Weights of a small transformer language model: 15 layers.
Each number is 128 + 24 x the weight over its row's rms, rounded and kept within 0 to 255. Layers, rows and columns count from 0. Numbers have three digits each. The size before them is the row's rms in percent of the matrix's.

# layer 12 attention output (transposed), 384x384, rms 0.108, rows 158-159,190-206,224-237, columns 0-95
106:133112088102116106099124121110143183126112135090088116151096154105113105119097130115118073158117155142139156119131112126101135155104124107165129161153123132139148109125157134142135088139123123161132154119108178155121143119068111136161121121182130185122126111130148097057131148120106094153
103:100115148141147128142115140149098079125144139139126085146133166155114105135128160143099112105129140122142147105117147125117107119113130128120100121147144132120150110122131104135159124120143124115125152110093059089155138107067115074146107158133115124121104142152150112129133116117109157126
120:135115083138100130106122130102143176114123119092117107171110150093151111136079113120109112151098161106147149091152109117118151152076143128152121141142117124157149108144143138140133086138087114159130130099130160166119162132061119142145151125169133145124112099106165103060133165121131092145
131:138115162137116114144097126159106081135129150131117115150128166145100122113136151142125121102116114131156148127118129117136112150111132114143106134136136135104135134122143117129126162141134106115107164108076072098149155121098102072138117129109078111136121141153125114137117122133113167122
085:145153136122133098134114128161109109149137128118114144184110148129108113159141100121126083115155147089114181087113140089154174094136108135120123107128100139158153101143092113096179106096173095119113159116123112077119166176107138166118133112160121156105099106107173131106101148109136130151
081:147161143148124139127114075145146174096090111100108135156144130145102127122166131128137141082122126128172137143129177153161116110116128136147096108115156125152098124118108122137170116097090159130142080167064160113144091089128112133146110156109113119111140128140188153182109186140091163116
076:159124139110071111141104134111150124144126111104149140103150166180116086119109114085137164135146145160125164113107126136119108140117140139113092115172141145167101108161126106063117084128078132080137134160089125093096097128135151192135120086151128159142137127140144114130181118117140107156
081:196145110125164105110132130148142116103146117131183124126125137126122122156119171135132124154103089123121159123142106115076096158125134129136142096131068125164110145114112130156090144168122155120125067139081132127099142125123083138127130121171133116121144088106148125117140105126160153132
082:114106119138132116078129129116101147135126134167145137125175122113131138138160120121153096125084176145136143094156135159121153113100146106136131119154151153146164131102111165133113153160107117158151180107154131169145118163137176141150102171089154107158090110113114124139119079130174112092
080:089121112158114135103104100127104147107145156149151125115119136122147181174110119113130135116132170103079141158148095120160088153171113142084128132138113148136138160101137154143133133135105106127142097144162130155093134111129120126102123155086160104104149121127083156100128137150102129170
078:187147094148118119131110157110122137135092131093110188127082134124179140085141143137065119132146069098102139130143096099152157114080122104127163128143114142137156141148146108137148109119123117155123070125179123137127121142129156147184123131093104110101128146164120115147116107128163182094
082:081180107160145080102162146102102104138078077134111087142097155153180144168154107090090124114099137157125108137143105136135138108150168148116121114140135126074136115124126111131123121144095097115121154117155130110095153129184151103122124108147123084151088056081130106087119113128156130131
080:109137140113118128150097131075105097138100122117117114134139087155148082119115142118106173122109134146126166182140144160137128142154104155160098089150135105132109113100156143160098083108105134163150135139107139133126133159140114141175118107087096151129156138141123128169099130100174104132
076:192089146145128110097114118140142124130123112091101141101153090130099123145108139134114137124108113119101149160123086147111134153111128131130096108140136155111129171074150134127116111108153117108119148112122097106087193133103151147135113129134121085134176113096137163079129110150157135110
077:102120091168096124143130109138133074157140097105117134137101129130102176121122136125138159164153149143140117141102111114146135161152121083128134135142147125154108156077105099158086144128175090149147129140124116094170108068121168151134142124121082086112128120124138112121160150140145172147
077:141173153128122130098109166156133112155110095136141111111151135124168092164093106139103124146104129111106139115113148165121073162134096181119117095104147132132117118126131155131090141166106163158149128094169136130151094125076093125110138135145136139176135114117135097118150129105174103097
078:127107120120111167108142092121101096126115124155084154168156096125114127140110130124159130107143099132215151162124132129113150131144113128114067131149132150123121147120146117176132119166121087119149160146133159149129190111144137159158118111153127125152108139102124186172135161107137104147
078:090152093119129166179148160125134125110133189159127136098122142129097127118129138130134149111142165108164153119136133133127068175127078108152187136134129128153112092125166114109104124115100134119138126117146147139087134146156121117131155141167124134106147158101124081156119140113107068070
079:146096114141157115128100101134137122137111144083115133145131121148134099156096152178217159151122157092139068170132147098141096096096133124130179092161116122115149157143145135112129142124147121114123152149105143128083161098130118157124144107171141093150139093119151146116146136145133080097
119:154150113131135125120115138180130111141164154131115115170125153148145122145170091125087094126122135084096147122146143077116156112139122162116127114177108126146124110084082106110174124148123139130104194117124105099118118161129092157126121109169129142098105101102147139128104137119128129136
118:126155101160136153117105073144139187119074124123102145129152121157120131098151119122157159078138121170197153176149187146140120121146125165164110118131152158154091125104117121140155104112106127085130069163096111099126090118141128122158142159143116131125142119123164112146090150113103172086
129:124102126122071120134145132080172138156107108094158118108150130177134126109120121090151146142150111138119107095066151148140097110093180107118131155169136156166100068112125106129127085061091127086153153183109108077108084126143145174132127120145156101161118128147138117143159130148165104174
123:206123136140148124146148103104125109098154145098171134134127132126122117158138177147096131162134102142131128106129138108085085139119132136101133096114111159185099143119132135143080121148148122145118069093068128145094129140114105142177142114152137134111116109118128142135093092080140183111
125:119083121129110101074181136085103168148128145167143178108120139140152139136171097094128119118066169148107151082131141164129128140083129111144147124177155148104166135109144169132111117147121134151121175137144110166130132163140166121160111172114161157162115124102131130121133097149159088099
125:116080094141132122115110118135107118139137169092157141113125136098148144169176076096144101121120162126079173181156103111149098148139143154042121125126133135125109124114178138134138115110105117114133128154146150148079156124138129123129118160082111089147155128104108142119123132148102139177
121:172149096145078144143121150111119131144119121104127155142116154108157134078124114120102115138153068079102132153145099130173169108114119080116139160109111112145138159122138092152183108145103136131113109158178093122137132134123138135149137127083098095101129148171110134136093135126152176116
121:075146132184138105118161129099078104158095107147117077180132126114153157150133099082097112139121078116103085166107111153130119106124151139123124118122127125097118117136135127120157132136100104162137163127129107110109179152196134107080136118117154058120112076079119127097159124128136144093
121:086120118124145080127124099053115117125110133121139116106119097109155103137096137116114140149135139137146139173108142160125126128145150127160120109157124100122115100119161139139109076109103112159134102132112125150132132192149090127160127103099093117093159094094132145175084149092177095105
114:158087161162119106126107108114160138131140129098124166085110105122138101165101142149085162139136133134103123131125093116135167140133101140120108101121151154096129171106146143151130070124161143110135152118124110093108197113116168163115105141130134092124142063124136115117120124159107154099
122:110120093163162119144123125151165131143125102091115128144122131130138148125149160144130148135149126156117121181128135123131175134163086118086124120137144120154107163107137136136104149116182115149099128144134114077137099076111157168124161128148069095111122127135107110122150153082142122106
124:113183155142145125150058143172160114130114105129138125113139150122154124185113129129105136111076117110134118102119156144116077131118075129122128103114166118130113136111121134132095133167143135121165141080177194106107084134089110127108114144142161140157161152124116109106165138101165107097
124:126129150140131154082140123140159105139129126148152127130120106155123111138105117117149122136142090122196136154134135150098163147124154131111097133135101115087128137130146113181126103149144101124147171147115134162123153111151174168125141120132108082144096147096138166160126147125120095155
121:114142091117134133157142144134166130075092177137135089126125144159103134109130092111116136114148176113112132099097128115140083164132132098143154146086112107127130098124131098082104109121097139115124110144125198175094109160131129146121126121161111138142152153108134108129152131136115048076
# layer 12 attention value, 192x384, rms 0.0442, rows 95-110, columns 0-95
126:148149129124109108130105138103143108094109176152133129123137144128124087122153123127103093154075131140158113150144036092091103107125124144137118172106077096158120189125137151085142126122102105154174155122129172160142110153130141129113117120147114138126114090107118137152107157096165142137
104:111148140168115125136124143128129137110067144114107133129119103166146160138141093133130122114143112097100100098087144136130121178113174168122164113099140131108098124123135135144124142133145107134123137103147102108180068140105118137175141135108118121143137154153144147111113115171142111135
102:125142142095096120139183146087130154134122160178143134140135113139134105080138113145117133163140144119126137150182145110132151139105128146153139144115140154075149102140099155132119173151127132168169160096098159140153197137132120159116096123114122113138120142124123183141086145114151105151
101:123094113148136108138167104121152171115129137064149147174111083109148124102130104121132126143164162154124133168119124119136169102154112136113122167089127111060139131123126140144138131140157127104116138126096145105118136149089077124123166122165125155137098126114197132104106100096120099111
106:114104107158108123119097116129147107130133106120133106144080106131110110142115143125123212166132096145116126094065106101150166099097129124135103140141152111120096114114126132094153109096145129171122127105199143149093115125147123129128123152127106098135151132169122138153112106165136161123
107:133088140144156133131144184107138125123165140122091203143145108138120126142160127119157134102136160081119167113095109103196113106133108104094051145110098146112080085117160108161159128157144121167159109087142142125160133164161119149107087101165102129143114133151114119126128101114094139045
104:122122142139118177114113161152121147145151130126113115151174122125153081109141166162103078168131177163066112106143133150107123142138128110128100135130125131145099139157160148106120121130145172150142082078129127129146156140098126148133117122127164095138113115133120095153159163112117131128
104:118091134134123151103111094124101156123129110150116157119112158128111130124128120182135131136118076143094128155117123123175093152143102170168087086085131091119110082131082101121110124116151174092153103119116138115151143112143156144120126181114122114135149121137146160108165115140164150162
103:118136130131121111128099148139102126158145110136142134132163183118148121116154160117157112147161104120131143105169102137131101163136138135116126150153143129132113145135164154118149128156111143180123168124149128144103086143135107137154183138119080129137141097136118091084113155110142142085
102:095106137138104145167088148155148155101134113104107153110094100156112097141108123149125115117181072110083132112178108152132111117102131153075161123104125114149112133128124132140164103150085174173117101117141125120120142111116131129110192133128146130152130126139092158155120136100131145158
104:126133130143084110102116145095158131078132146139122131129152132154098091101127126122156124137113127109120139125121142143121117134136112143124150160075169137126123145103088130135129142136148119123110095147167110165099153131149152111128074153172142137149090119140126131157134140142176155117
108:117118139117128097146138135139151074137083102167094130151140109066115120159152146145128179137102155160146093143142096149143126106147130149136124118110143136164129149117173163137102055104142114118162136132130127146125149133117100128125115113154152093148120130127141176113120115155129119156
106:108122118093124150176156139167171098118148143132153096150169154140106125140190134143141085102133122169104107108147135145156074183140129123189166163147126142174141149142081134141096142084166115115133130162145106159115109125139129120162145110112110127128138119125128080190122132128131151156
105:092146120179151131111161146128178097151157105131108131138098145151131157125122154141121112114158154139127129159146175126130089095108122131161181149146156147093109172129152133133185105107105144120143128083088117150124147124180113160148117138116128126151143131155163144136145124140125124090
100:102099133140121140123094122078139152118116128142149095109144125115190138139149139122132164170111126097105088123139135121131131110146084156155061154126129115101131179127113144109129107116136136097133136173138133102145164130127146117132173133126181173137130111132151128146095111115137121085
106:122124156103133145139151147125140170127122133130134170111154127133111100113123125082132077115100142108135109125087165160149121097119128138124196130124128100187159120111166105117111126148167126148148136154153118111118091135152121113136090126125141121126092125122148145093150060087135158111
# layer 12 attention query, 384x384, rms 0.0184, rows 192-255, columns 0-95
074:134167119135125135127118137148138112086111110148145191125108124121140131129126127107122115111065094154136193127074125147139124130160114088137142137105122108086106136143108116122111117121087142150153104117089068156124118142131084129214120168140141117111125133083093171133116151111097102109
074:101121164148143142144173152148130133118151146105131169157108124125081107152119134104061107163119113126175180156114115120143145142125144129107133083131062115130136192121125084126185130123136149116165135103125147166140108134142142102135109161101100086124119143119165130144113091126113154140
085:156123120163146154151148130087144124097134091099128191123113103126103072097133085042091140158121141122144109127118133109115150155108110131154125123129091094096134166139164138087156117086127139155141112116127159140122098130145143136173105126120123114110164123092145179144145092111148155103
090:120109136157129150155143097137118176105101121128120179103122142144144057116149139079111113142140131111182120118122143118125118159102139147155131093083120117144137188120109145112143108135108102132150157117125147135137120135161120132149151162148112125097103185104129143147116080125124142133
090:124126100132144128147083128128116155123126126134105142138111155124168119101152161160139126132145092132148092177158124109165151126124088129147154170146162119142110126144114168111118103139138137137144114109083111113097131141140079124146123204135112100089117098130118138131135156138093134134
107:159133111116126127119099168139081119156155145103139110163132103123113166134156132151109178094105120130147085127126141120129111090122119144093181146143120128119116140112142116186119172120126137131079107118135104150141107124136159144101137128117149134173143085085139121095138143105119139139
098:117142105144158150134130129134118184142141119119133123124159167144156098129146136059113117139179121114132140151140171150124113138106125122149070109080094096153159165117091109091154090153158116127146108125128134093142139123115107127149109134134129148092116139110142139168107105174115101119
095:149130135154132123146129119132129126137139207128120148134126115097119102129114081179104104161147153128101161130139144120114149124112110104153108102100080104164138137120112132070122125166126165131143118129153112098160129132151118108152152091147119109131132133150119115163077115128104136119
119:105127142125110155127166112183112116100136116146151116132148145108093106140137142086147143104147130128168097116112175114135112154118116144106141154153185175114151098146145122145110132121103105175110144145143148172109118121104171144127107127128129139143091087139096207078154099102121108162
112:150131159130130120162168118172169127098103140139124160102122101137120091123122088142105134108116145108099165141078097087120112158088112145160131143104109139173132147101128117167125134123109138155107131125128114109154108117127119127109142126131085093092109114109082123152148182117075153116
105:090113107091142103120183071106184140103126135170137110085165140081153129164140123104158125116145111102139150109154168097123121117104131123130129143099137143128144116115113186136082124128157118074132154107116130142108125078150156109114134149136149153119115124118108135133138148171110117112
092:118128158112133192131116123144110077127099107117137111120142137091077124148139140126121122149159134120139107112157133169158114072184143101115144114155133136141133093109113162068169132137084134114163131164097096152114180076104158114130100102124097124126085126099123117115146155148163144143
098:147103129115161128155136137148148137136147148105106141148151111128110150068121113136128093126113149128103122148114127160193142154117130147111134132094101095122123153129135121140116130092128146141108136092126183170104149149134146119116170130129113122099160137117145160075133129119143125139
092:122115072115118141142169128132125187136105153127080107157141139150113146188138140146133064109137129123127138129107127149153133094137114168133158169158142132125120114125162157155133179112065097109104057100103128152128147137118176150100135123113144113142104127142104146089112174132126143094
098:121102139112121126142155150153108144147131144157162168155096144144126092093125114112111086117100115103117134132132135168130086122136150127142114145145134117156154160124173116162146123147161105130147154151131168094142145153112138150105140135074142143108146158138127130112152127134153117073
098:127130148176134095124139170136110134131129096131170119123205139146102129137136120150141113155155113098142149097179095150162121175153111172156118124123133129155168174133105081117110092095105115151081133116131175132100114154140180126148105098162103133152113119121133104126109159126130095109
073:085152112108109144143177159135119099139153139119159096114138120102119121138089176146104137139113116107162092130121122144148157142107148124119128092136121149161129145120159163115113153147141131106110123099143127164159094108169070144145111119122098069112120118145099127148093125142117141118
073:121121142118133089120112155124168114118121113148110107138148123121113137143129138127159106089117128165167102175119110124140139126157109184116133133132123161162136150105169132138104140115062135097108112143175086145118134149123125152097136065153121128144119084107141139120124157130134122094
086:185160154138146121133107144137179116098114152161151139135149094098091142161121137129125178112111092139076129123140121142120132147114141129106106115159101159143140120137173147132134105151107120097120106130130141139125144142064159121133163098138110089169159129140148129107121122146141141092
085:176127126147131120130122143135109102143133123146153135179171095118094131127112150142113137122133072149147096140100128119118170102131130150120104140165118145118135151129158124149130144088142152098112083118164096120147119145080121158118144114153156103112146102147143161116122140138092155147
112:128133135164135132125165133120124159120115159161154103116113128113106122139086133086111119124155105135104149151120148111107154139093141138152110132146104126158143182127130132105170114116141109131154138142134120111145114128103155144135123158142093149089153155111129141146140094172133124108
104:164173106140167127129098128131122105171115112167105110142174141081129163166122189150169093097136141116109103137168151140108175143166118116151098156184108116133118097129099114133127123151150141131132124142153120128122127151093180115134160126143158139136136136165116140103140154149122120149
114:137146173190096123106163138084091155141121124159159101130161109115076147158119133174114149120098115152134151120139129131137164129146156166124115120124116127090129119143170099123123181107133132137110095125116122165136118148123129162120143126148151130159137084120175126104163081123107138133
098:149127100155160139144114139101157181148121104115105122136149113117158137128108145133108128149116098128137131152146118125152149097114147161158104173137085129164102170109118103115138148088145158113118080144083143087143125099080181134136140139148144135114179183141126119119175128150178088124
108:149147141101089112110149133152139105109140166116142161100102113124079123126091105177121113129122148143086143084134105145135118135124121140101120089141105111129163120144152163114091133140113153169137155152159093163168132139129111138123139093110138110158151107138152096136080116084075163137
103:131144107080096195116144129092161163127135140092144166125095100127138131133126114158140131138123152121138142146116129103131111156055100143105113124126140173151161138114135102138136144107124123150153125161108131173107107119108137132139117124102122124108106149083123164110125124120108130123
106:138117115128133162104153111116109156122120110110146152141141117111116126138159112135116133073132100160125112089127106138106160103136152147118112119101142155125084133151133128121126163100120115122109135136107135150137112152103134073106132108112105143154121106121129106169172096085103105143
098:111132152142136169124166165143109103135159115114124124118165149150147066099138076121133158142115099158085107129162132137084080124111124106121186095140121166169163094096118171133152134110113133085122130163130111121162151117108145142135132138140137132124147159134135105144120127148146123082
093:133125125150143139175139191120111102115111132115111130123137128134132114162113111109163098121108135079136106148087129117116114143168125091140124101140146115090176090141141131140087104112117077101157113134123114135123137101131104134110098138133129120141136147156111129105157152137120080141
100:102121101113099147086119141077084094141115112136094166169153099141159124144090166178115105148133113129179147119103118142138151127113152071163142101158109139086098151167156099122140097138112159136153164116095149095124091092117097133164098124109143128096113114108147096111136160139124120148
102:142153140144100141133122135093105119147137122146097141131130153132116155116111148171139161135144098105110162129111129126123122147150094114154107135113108101124163153115176139134149114145128137138121102095149135138127152113115111079090080103124094182142161092107107101132108149134164106163
097:134142130148137128123127101168171180103124109146061125165137153159164113120124144082142142127115100162113116154121134150137115122135130120122149136126148073126138129101140118090070151117136111112137123111145093106135134100131125169122144166139106167165143127124118138081121080111108105141
055:146172116164132132117164151108150149125150116162159107131155174092140106081148125110119124145171117106130119086149132133100104111138142099105089122161118113130156135118151116163163148139175117143104121112122161146126103110113116135134151128133139168154152086163114135132132123111143157137
056:149116121099111122109126155139104144149135121150120121146107147158117137131149128131113093150139101107088102126124143108135119137148127090108125128132142108127133120101086136120128117164148103122102094121150128143138144090140109146160130133150150114108132145133108096130126163093191133148
052:134123163155135136075110106122115072170134128112128142136098153113150165133125122115134127124140119140139118094099159136143146086137145159143122118137151134164108099130146111146121124152153086121137157106131129108165110098109096149146153113089166116107123111135103114076176133123142091125
048:131108106154118147135133158147100076143149104103096088163107106153091156114142110145145154131139133104136131117174136119137132110148121125130106156122109162116130088131117111099098123193079108131153123123138138126118178123132157124088145152107146121158133094128151122110114120119104141143
055:115133175172142161173112145117131152146138096160143077138149101151115077141151117121058132134121121154127118156155141134065160113163132135160163082135081166151135135126125135131130098104137153134146113121150173103144129145105139134141136103109115122132129156131131173171145152117147129091
057:125133148092126111142131133116121118105103115144139162146133068165130112115142085144109110106096118136113087108125099172126104182168145165105139106150137164147137137122121133157140099160128139100137166101134144168133150123154061098103130124182111127074141092113118088092077089082116142158
062:116117124195129155101141111081099131132158149162159066156150121091119124122157162101113162124117115106150116115127149096052138093101128131151121168170124110143134139140126092120156141087122115105121094091132112094132145140091120117101118168147167124205112118116134161139165120127106113116
087:135118130133127136138102113074110164141119172157078134127104154168165116135141094118105114135111116117126161139142141116091147074084125128143148125124086126146119162130104140133167147127111130091139121124114115091158118140156090096150149151142122111114131163118128106161140158188153112081
109:109129139105112130119155161173138120098145110087162140129134137095088128124100145140144131134136120120141113103128118148180108148128138130097104129146150134113168093130161123099069115100137114155136126161118143165117137094123181170113121101118133129153117092168147122108132087076109141153
121:130119129131126149155173144134187142066110129098108187110097132144124103129104103142133115135104138118118158156086097091127148146114119164128106131112114141183134147097122124150103153097116131146120126136116147119116102122128154129120139125140117098068123116146097122164162143148087128093
134:099092129101124127123177087113168155132134132176124120090163123073150090173163121118141107089143110091144153087162162129139117099115134130151126162087120145102118130148109147159105152131162143144110167104107139158115128080134146111110137146138129132116087138165106116144137147138142126110
122:140113164126126176110147113148112126123109090095111103087158150101105136122160115108116121167145150121102098108141127186162106106167138071137149111148128125118129085108107145097133105135099153125160128180103106157123201077127127145110117125115084155125090134089141087114139146113133152164
140:143107125133164117135128159143146154151148156083133147117129111122141137052104127094123073123100136144104144125141104139164143176118128152101140136097078118131138172146123131131116132074143177114136134102123171164130137138159129149124185108125124142100151154138176159085129141118123107139
139:137094115124105150131153133124142144156104139154089101150160121141112147197163118125149061119137159170102139110111141131145139078102144148129184152131145140123122117130141170114115189156076082102103067088110148151153118116102147141122154115099142087130090130122097142118119164120108140107
140:094088102118132141127127145147122142180107088158142131141072122142103080116122112114119098162123106103124164140136124157120123128108153137127110137139143108146157143118155117149143114143158111135139157121135164093130146144146128154122111128082161152098154183125131136106151127139131125067
134:144130123146131089092131182148088142143119097152186132101194152154125110170112128161162141150146110107138155091145106178159115121151104154138103135155114114137148156127100086120108080111145140138090144119112168124083104138140209076111114105124103118123086133126124124137103143154152084114
054:155140161134115146123083132147129107182117105117133148164144126116116146131140095182136117134109085111108106109118135135112047116122105132131152123149114096132106071137105100114153076103132104145174141089090133085135130138125119121065145109134165172133208115119150119094171119116099123112
049:113163142184083143137182117145114138121142173148142126140140156126090117107186139146096160099141149121122157108184136116138127095135125111124116119102128124113132151135143150145153142141125140126113128104122141130131107137153118150133112166128135138156167144111131122121122115136070168136
051:125132126109122130113126170115085176147156143119177127154153061146128115137135138144151116109124115118169149130117141116141114108128126121143158115088134124107121138121114173093127131165094132167146107179140158128144088107144089131108107157149136136119141128138119127128143112127155075130
043:151098146124119134112104140189133119105157151105119168119100125136135140100134119116159160115116091092137166086172122146147094119097145100093160095124124142087114152132156115132155106138144110137111159133100151115117128136171098119130088132152116130099127098115114079136140127113139134121
054:130141136195132137139120185109168163167155167130145091132130130105114137137098176139156113126101120112136161161114183114105126119124144105104128191181128145096146092169138111123158149109123155136109115146128118114125130119125133116092103124117165079145138153130159116142127144119132132099
053:122135105164097120132100115110134135139131137137119122148119155120145131136115124172120104148113126109123122172132146136136116109125138131138119135145122142146128156152138155106157090129200132103123112130151106121121155185166109118185085117137132129099105110157116147170119159117110161133
053:134147145131116134162165087153154161091107147110130128129124123133114132102113111113176149142151126153157109122134092143149128167174169113133121169114164144122145135106109085114107108114129108172116170122153133163118141147095194164131110135126086163148160103141136108111129118111086147144
097:134144125172134172119116082092128098168135129159134057155156100084130117159161144080163153128127109124153097156157158116099135130090112118183103191132136154140142140127097091149174112130114106120130108107154089122132160153078123109113100159123130122148118127136118182107144106153140116158
107:132120139099117091124131155101112157111116128105109196092082119199147142118101110154087106123114135130111173098121106138125128125155162115089159067102109084097104144120117161127123154136147141121154135160105146134143097126199089135144151140137111124111140136108144050175109146131123125073
117:123084124106081161160119103064134128117146136109140146132082099114130136146129127132132128144115108114178111123155135149138120147053120110117083138104142128141186123117127096112114143113103085123166113138105172153106154149145125106144130124115124115143092116124163139101130099105141086144
136:137118098133128145113146146133123118132153127110140156123139106154134132108137123153114125075116105176151089096140096147140161120137169130110095156130134141140109133152090102140115155108101123123136126152130115131117136129114138077135152132116097140133133108125147081157148084094102118131
144:113100126119153130104152152132103128085183163116121128135158129164150068073115092126137140134102089138116111135165115114089080145077112125114147090132140171150145121108091146145155107092140117099127114149138109142172146150109127142121127153147140118122167141153158120101098104148104115116
142:139141178135158148161137202089126108110119134140107145132128130101138088149082123103161108109092099122100104179093154118083146148164118091119127078137134106118181096134150136126095137140116064091155113140115110128126122098146123123134107118133134124113153125132107115111145134119131101122
135:098138110142114098062082167091121103134095122141074164145161103146166124152083155168130116129140109130166158096106109128139152104131161077137132120154106124092099144162132106123125099118105163134153193130093168109090107100107110144156097124128162136088125127120131115108123147144090082145
135:116134139152071148141086132098092110123109138130110132153095151097123151149108126159166204147132096095138139118122121123122148136152084111151107168119098109127174141136186108145127107175124131149126086093140120136086141109113128087129091116116099154161123065108121108133112159118162085146
142:111151123131133113126143094160144153085142107149043106180113125169170120136113142102135108153122078166140121175110141130096122149116136147114124142095164082167134129114143112107088109138131107122134118128168100122113116126111138168110138189139146144145151115137119143094097067132120099150
# layer 12 attention key, 192x384, rms 0.0172, rows 96-127, columns 0-95
045:115110175125125133102115168127129118118171083107110125150167139101150126166108132153127129118121127131086115104127125119121142129109122095157122143104150123144138123130106095137115138134123134158131165095142104120089128137124156161124130094145101134122103116119186164107166072143144139146
049:116094165096140144165153115114133162137118107137159115117190113124123138153108154115103130115161167160128126132111109103118110126101127168149140152134126154088146122120159095155114161109166123088147155103157089151158115132132115060107135116132127128156130123103134132113148077150106144144
058:159090172105139124131159149135116167093096170135154115110146108134089155141079104148087124122151122166137142165128125112132116153132118102138106135154126154120165140129120113163112132139170149128162146125126132119160129164137065122098134139135132163112157134109131138130102097127111140130
071:113123167159144122145172103115118102085106169115130132080145134114108141167075113151092114109161129161091101149144146131163119172096121156111108143146140146151165150135112086075106122130134150135096134138150138172132132146167134126126123144096099166134193148137135105140112105146138125132
056:116145179116129128115173110142183115115141175110115153143158095127132155121136107168116151126122105105120096116162118120149155159092143133123159119147128125087166131116097125177136171093130139125137104142150169156127123151138133107097143115160130144137168135076132162137082122069114147127
069:141158146094107113106142167143165140152138117126123140141117158122156099111134119135151115129133112129098109096126110130104160110118129108136138134150110118135108136115091111162121147100125136149150166136118137107088094096114105140107112135141120100094099125152092148113142096121168129143
081:105105136150143124140067115069147063147129144082114129143103116126120142102127116146124135135110134142139124157080137100153116120134122099100138103122125186141130160158104127170153131148146154131147100137108125115143137141139177135133094132175112103095122142109119152161109107108128115121
088:160115234106150100132158133144152099102152159122165146056121100146170145109138166161098133142127119127143121160149073167155129131149153154147122117114104109108136104112111149122135090107127118132103140132132103174113136169143135097113125149123149083134099113108133099118129144156117121113
095:108166065135121120126090135104128140125098155125116128161121128118094121136085080099146134120123113142136150106094165071114166133130132095099128120150105142167108156135148095137090184162119140172150134152144139103134104132095179142144164117152128185096101120188137133132120112146113146141
115:139131144119141084126137128148147083117089153115129126093102139136111113143171136154133124124136068102082098104110127125139197138150149145154114154137130139117124184094132151134117136148064144135134116136128099094138143157144142137086127131120175150105117119153107139134159129140127141089
131:139115144082114113108149143131144107181149132098102127133107077116133161154140118126103153107137089096145139149128144116115113164110133093127139138107162126134095132122174159127141149128136156116124189091096107158148118081116133140132114122143122136094104129151148186131146135136095143141
119:131158121128125091116142087136116135126143109151141088151096134122111135164181113153074131145104119143114123131087134128156109099100151103168127168134096118128148122094106142104106098104084121124113122129111110132159156056089125109117035094082145098122115110079191136104150156145128179117
132:108164137116143154126113106131132113120164147076111141149123072139106093134107106135150139134122116117148122132133140106110165140133111134177119121124132081117138160119135145146122132150077138173110112104146137155136113164097166091112145157142126153126138138122113127119136093121155076145
120:108090084133085162127108127133165101149152134166132140050128095096164074139135107128132142155115120124119157147126094134128122120180160124118129107146116129112105167198105160144179169104131101144066127106148152129167133133110155146166109119104140143118049138138142136141128101138113140148
127:107124120147154131129140162125123145129134111112116131138127147111168118145100140113123125131136094087157122151163116107132148161149193125123105115091187116114125149107148084152096124146116166129138107156109177132143143149143150128102103138121126162078127156090130144112132139139161159119
118:155077148148145103111126143138107167099121057149131115133113128123081120108121142128141117130111127103167110153138102150118106138129115147166180114096182146110159146118093179137116073120136127133115139117137115128133103160111209109108154126144130147140139104064117153151128139115189114114
047:124092133127125118135162084173133178119136108128121140128114144153132123118116133116133111119057098131161101153135168122124115170121141149127103123087138128110166148125101120176188126126144120110157128141147130114115084096113133104125118153142166144112134133124140124127124135088164165118
046:140099156118129157151150124119143089119126134130160107107140124126138140102118107134132116134146166154088121123105156112185152118084129141110087112124090085153114147143122111114161109154150148134113112122107150138141146123138105076110148117134077156092156127093125107130113137168106088157
051:130097137144109149123176149076098109160121048105133122089135203146121096112133125136112114128132153136069154101115128118189135100087127107119092106137120132110102130151157122058143114134109139148098119102150125133147136170110131155122127162122139136123101147145097118121126143120153114155
046:126133069147124118111096137124158149110137155117143121115104111093116101098140150108142114133108077106148147116110097125165113174141148086142132141095144072133106118124082152116077158103097131200148096120116149106117167135116166154141121168144156152145095111147109166138116116110165133114
062:127084193132163135128111111100123110117137143094159154071137105151111118118150165127118102133136161097139091178090160117137084159113137149108094115100131119133104120151112137146085084168132168119128096114113145148135151169129120107117124116097146083149141130134121102139123123105099127117
073:128134120103154131129130158115093117135120139135157105134103119148161109111182160140146161144126124113082116102115122168132123118124127110117162097075142145103106107127114159120142130137109139109130137109119119102165148070108113156126093094129137095150116104110110118098129173110107105127
066:130182064103110137113120132123110165153131113174119110166099206092131109093122135094144131122118124130108130117123157138083109084140121127133096135075134126135113117129108105162120115152131135124144093139154167074144129095113116172138107136115132105128102112163124113121123157146161134121
081:126143115160128129124087117081150153139129181124117125152140116126081145122081082111124118128113148140153143128113150078105170100126161105127124112145106125145122111146141116122144186147125136170137125142145119128117104139098182085167140144150116107105071121149147145145106127160134132154
116:090120079119111140133146134127136145128091080123114124187129156114123109155133117127159130117143103084102138133113156114109096156107077109085119138154150147160117153135168145122097122122123122139131134134097161111174147091132132176178147106131107179113160144153127155125117134065122140149
116:134099126143116119153190150115182131124110137126141152114134075101145084162142096135137122130097146128139115104124093134074158102088095133155126152131083182147139115052132070188176141128113113108135169115140146162090107099143170149117166172074094095107100172149109158079147139144139138114
128:142129099160133116114166117139166167133130126128125123131129129112144122139202103129154149125082109127098133077118091112133144111118192139116135124118111140132156127198133130131136080124140114158150150137074140149137131131121143120068154121115134166091103120109106095130140123132148109097
124:132110121106121119098144126116159122098114183135140157075147078124171116134100121132162122145127075117155129099125137121120088145129163150096118125128142147127110125128151136132169122095121136092150141095133130129133144110134143141110112175161129150088089129160133088127140102172152110159
125:140117168169137131132165130123101131171099125112113116131140156132136069152171111089127114141107119138096105144104130133099119129134110139142123100131113125110152128142106130084115151127148125152132139127139121162096122126152116145083130144112093124125137083111117132092145123118152124122
124:131098086123121155115107120136103105102108141127107162153108105114153070113096132099083122113148126121163129175124122112187102122095141150149133137113161128125137121165085140112093117106115147119136157112153145096124098154120126137160162112135152135161159075119096107134143155159124142126
121:119129135177101124141149125155116120115096110143092130109158132135114148103099125127130106113127158121151124109096105143116095077120032158162140111115140160147140140168109125150109154164177124172122171108221138082096160128136136131128146117131094126136131092165140111135112147143112148108
119:132091119132115143110108120126139115086104123151128123118142124141059131161113119105180164118147110195133122108151159127101159120071125146090109108119123087149112160119139125109131111121131163139144123062147135083108131130154167102103111127108099139147113133159104126112123080125131133141